Part of a small language model's weights.
Size: 10 layers, width 160, 2 heads of 64, MLP 640 SwiGLU, vocabulary 635, 4.1M parameters.
Architecture: RMSNorm after each residual sum, rotary positions, no biases in attention or MLP, embeddings untied during training, normalized queries and keys, shifted keys, capped logits.
Training: 117M tokens, 7148 steps.
Each number is 128 + 24 x the weight over its row's rms, rounded and kept within 0 to 255. Layers, rows and columns count from 0. Numbers have three digits each. The size before them is the row's rms in percent of the matrix's.

# q: layer 7 attention query, 128x160, rms 0.0407, rows 38-54, columns 80-159
# k: layer 7 attention key, 128x160, rms 0.0409, rows 38-53, columns 80-159
q38 088:138131109101075117142116138121151115123136098119108154118117175111126124113128139139101142120109154088093111140122141123148141135109146145123123167106124083090115166160108150146171180116145115096131090105161071124144111114158129104082135119
k38 087:161148129134150115123140101140080148112154119098143118158126115146163130135113150117125139122135067100119141082104145117118075169119156112123098112128161141088137138112111140111125144141098124104129118081096100145145163122105163144149118093
q39 096:119154136166098154093119112141119109138164141122124157163147120119145132161165135108179119149127127181123146085150134175152086151109122107089172122101194102131122103100153146107146130086161096131079150123141122143155109151126124116119172150
k39 095:122127163109080133129106200153092127141154115096106106173144128118135120139102177083166099128132112159147144148130154126144083131122119091102116129099120162102127125137087095127135119116100108150136115098121167126084113108142158093156114080
q40 094:123120188142174158169152118128155144110142127089155143159182127097139120116137147102104106141108113090157137138141140149120089066144115114127143116137087156135064111101139152101168135113116125138097128139126145132112148104121148150156131144
k40 084:140146122136129139118165143104084109092127127136115064118115130110155127131143103092139121110176140116140090147099102132133125116085088126122139140128127079164086128111099085144105105108156122136118158159107126140114111094112170137136147131
q41 098:117123138170162099140131124120164155139110138128072110159142132144108150123138112155151104137165140119112153121127145084111168136129102146117143154139115129132163124110145108107114103168113111114146088124119149143124098125159103108124162157
k41 086:065115155139116124192156122113156121114153118113134132160112158133143109124136119120080105140132212114135117142106107146173118102083114092128120118161101138139115127133136133123168148140115145152154100143143105137112124146094125132103138137
q42 089:153109109115124101064090128159173122075176120139108136133123120100116138105145104113130162141151129156115106166128113086120154108121132101108117155160166127122125146159157103116154170123116118163127078097147109102119130148147137105126121151
k42 084:063116159113095145155098134113176180151123119143140154132165181113156117100104127124126137130138100138097145112127162126165166137125169110129105162136172133115160134129152097104125158105104105120126128141142166110144121149182088138088167118
q43 093:131118140110134118146158164170143125121121149065071131142108117110166130111132097131176092171122177106084156142126099135126144131149150175156142158143139140167108170109107145100157125105122150117145121086127114142153121131134132103083136124
k43 090:155133110115132139157143064134119097087100112112083141139097150131165116138088096072152153134153141092115120107127124132109100107146101159101119127149131089145116116154120112154130108145132120110142090158125109176124125128105118129116092126
q44 090:144144095159150160116108146130117120114109153136156124124116131128137131130114134088143160164188154122174128142127117108094161107111143141105164157166137137134103128164124106106153142127170105139138121141128123146105102114104129088121113143
k44 093:137138118156141118176110104070122131097116099079120153161124094127152098109101140116136108083145121132129159122129141126131114169139145095164159109164108149114122125101129148140167173103098134135116143091082133088166116153142110128115131144
q45 099:140111144080109142103122109171120090127096158116157121172117105124150138108146097162152142150092204131100121145123165093137164138160084140101119147115128134131152112149150147078089163117153129131118124125163139106112158149064127126133113135
k45 094:164136102126133088172177142099121127159067132140098147155142121148142140131137097130153141126086148116144134138154166093121151101137104127130090126118161141178116108158168141129094163159121087090115128116108168148144138111163134143152141144
q46 091:123128116157100127102117126145165121142141121103135097159117126086117121174104122111141122071099137138146136095141130126121115159158138128096075152108139116144115135139108190095173137153093110099138091120145110103173140120120121084118132160
k46 092:152103152139106124111149099150115143120152123087164150148161119176168124143126137122155108101111141110106132128103143150122128133162164135115120103124148078119136146142131148132114164150113108114110154161133141141112139106161119139102132131
q47 098:123140106158154127146142111111100128119117171144143091173133107143161114106120112116145148126119102156157155132127161096114104085094117125148133122160134146168139093152122129075139140122130096164174139151111144136144088091102117186118131143
k47 099:114078127107110153157148150129063150112127096109126167158145120135107115124106126109177114099143136118141112185134093142098089117133095141134142162097123122143110098116167113139158086131108141147148150144104188127134174128132159123158150142
q48 085:112168084149129111107146123127092118182137090085143141121130126124098139127136089130134116106174137175153133140101118116088121143137135164146142144166125123097121172130102128122141130141069139124120117109159105168133117101134153148130114127
k48 096:124137140156137158116138156152142066118122147109164092088098124119078132115098140133170138147148145116150119099148109124159118120067089148131132129158149135134164088121076118125104104159123155121126133140188093130152126125131149099125122111
q49 090:098150132127110100143131133138172124135130135152110095111129132105116121131130095085122126142119118116110108109148109137117140162108120150086150113144126157117128136121130125164103139110136129119140122154152113118112124159127101124134143168
k49 096:117160150139148126124147080142136112184128169152116135106146160094138079076130130179112116099156082113109165131125127107075179096160115151145154098145112130123111134153150105153159098113089102113103149130153140126137139123141096131073145146
q50 091:139162118116159145142087082132156099100138103099088126166132141127114107123110114083110141151126127169115135124150148154099113127117129055123123134116108136172147150143065156151104120135139135134146124139125139073135147092116082119111157113
k50 097:114082115184131146167144163105147095130109147143147143115133194163119088114154114120108154130122134068109160146145115139101117141137169130142103157130146095123100134126136142101099139090113165130159197156171131105174151136094089132145119137
q51 090:108128159124109136138152149165153121065122142106135162171139145091110158122120143139097121149163114122140124117140157125125106121083102135132161171133095122094140101123110138121133135127129158159150153110115103121130127151099076190113097138
k51 088:108181115154154131142133123133126117135099145144131139102103135118096093135148128077093135112105151166151084099137117086172137125118130120139156125144175152087106116125154100157127141090109103101165150109170146116116137136139067124159150125
q52 095:144123135088122115104137128164136118095108124154105138147123112095078112128138082108098076114139155148123139108092102114162140103139143130131116153175140166144178093102098123078110141141126136131118140118154143126102095153131119090147088114
k52 089:104126150064147128133115108124135108159131136126133150143090106109101128128064153121124166119128116096155152112126089140132135113135112156103148146159101170122098134110137143148121139085137107113125095132155155149144139102123143114093157132
q53 091:137117146139090097145153140163158124169105114119118122155125115125123078131099144118108137136086098133154103139147101102188156147101155126102096120131121087111116123145154114154107091141140125104107100157130153156111180138159133096126125145
k53 096:154090151124095097155124124094159189127095108098132106133149096112118135182110136179118125136151118117102140147094148122122121144108141142115123122124096093122118109138111125133154132161115103131115086154096123108085192117105125109089123108
q54 100:099141153142126156168168115137129161116116165145151117121154158189113139136130154125097102131168123122106118103134140103098137177136129064156099131093089130152102129145127140141090111121124144142162164119152127103150172137116110111137146155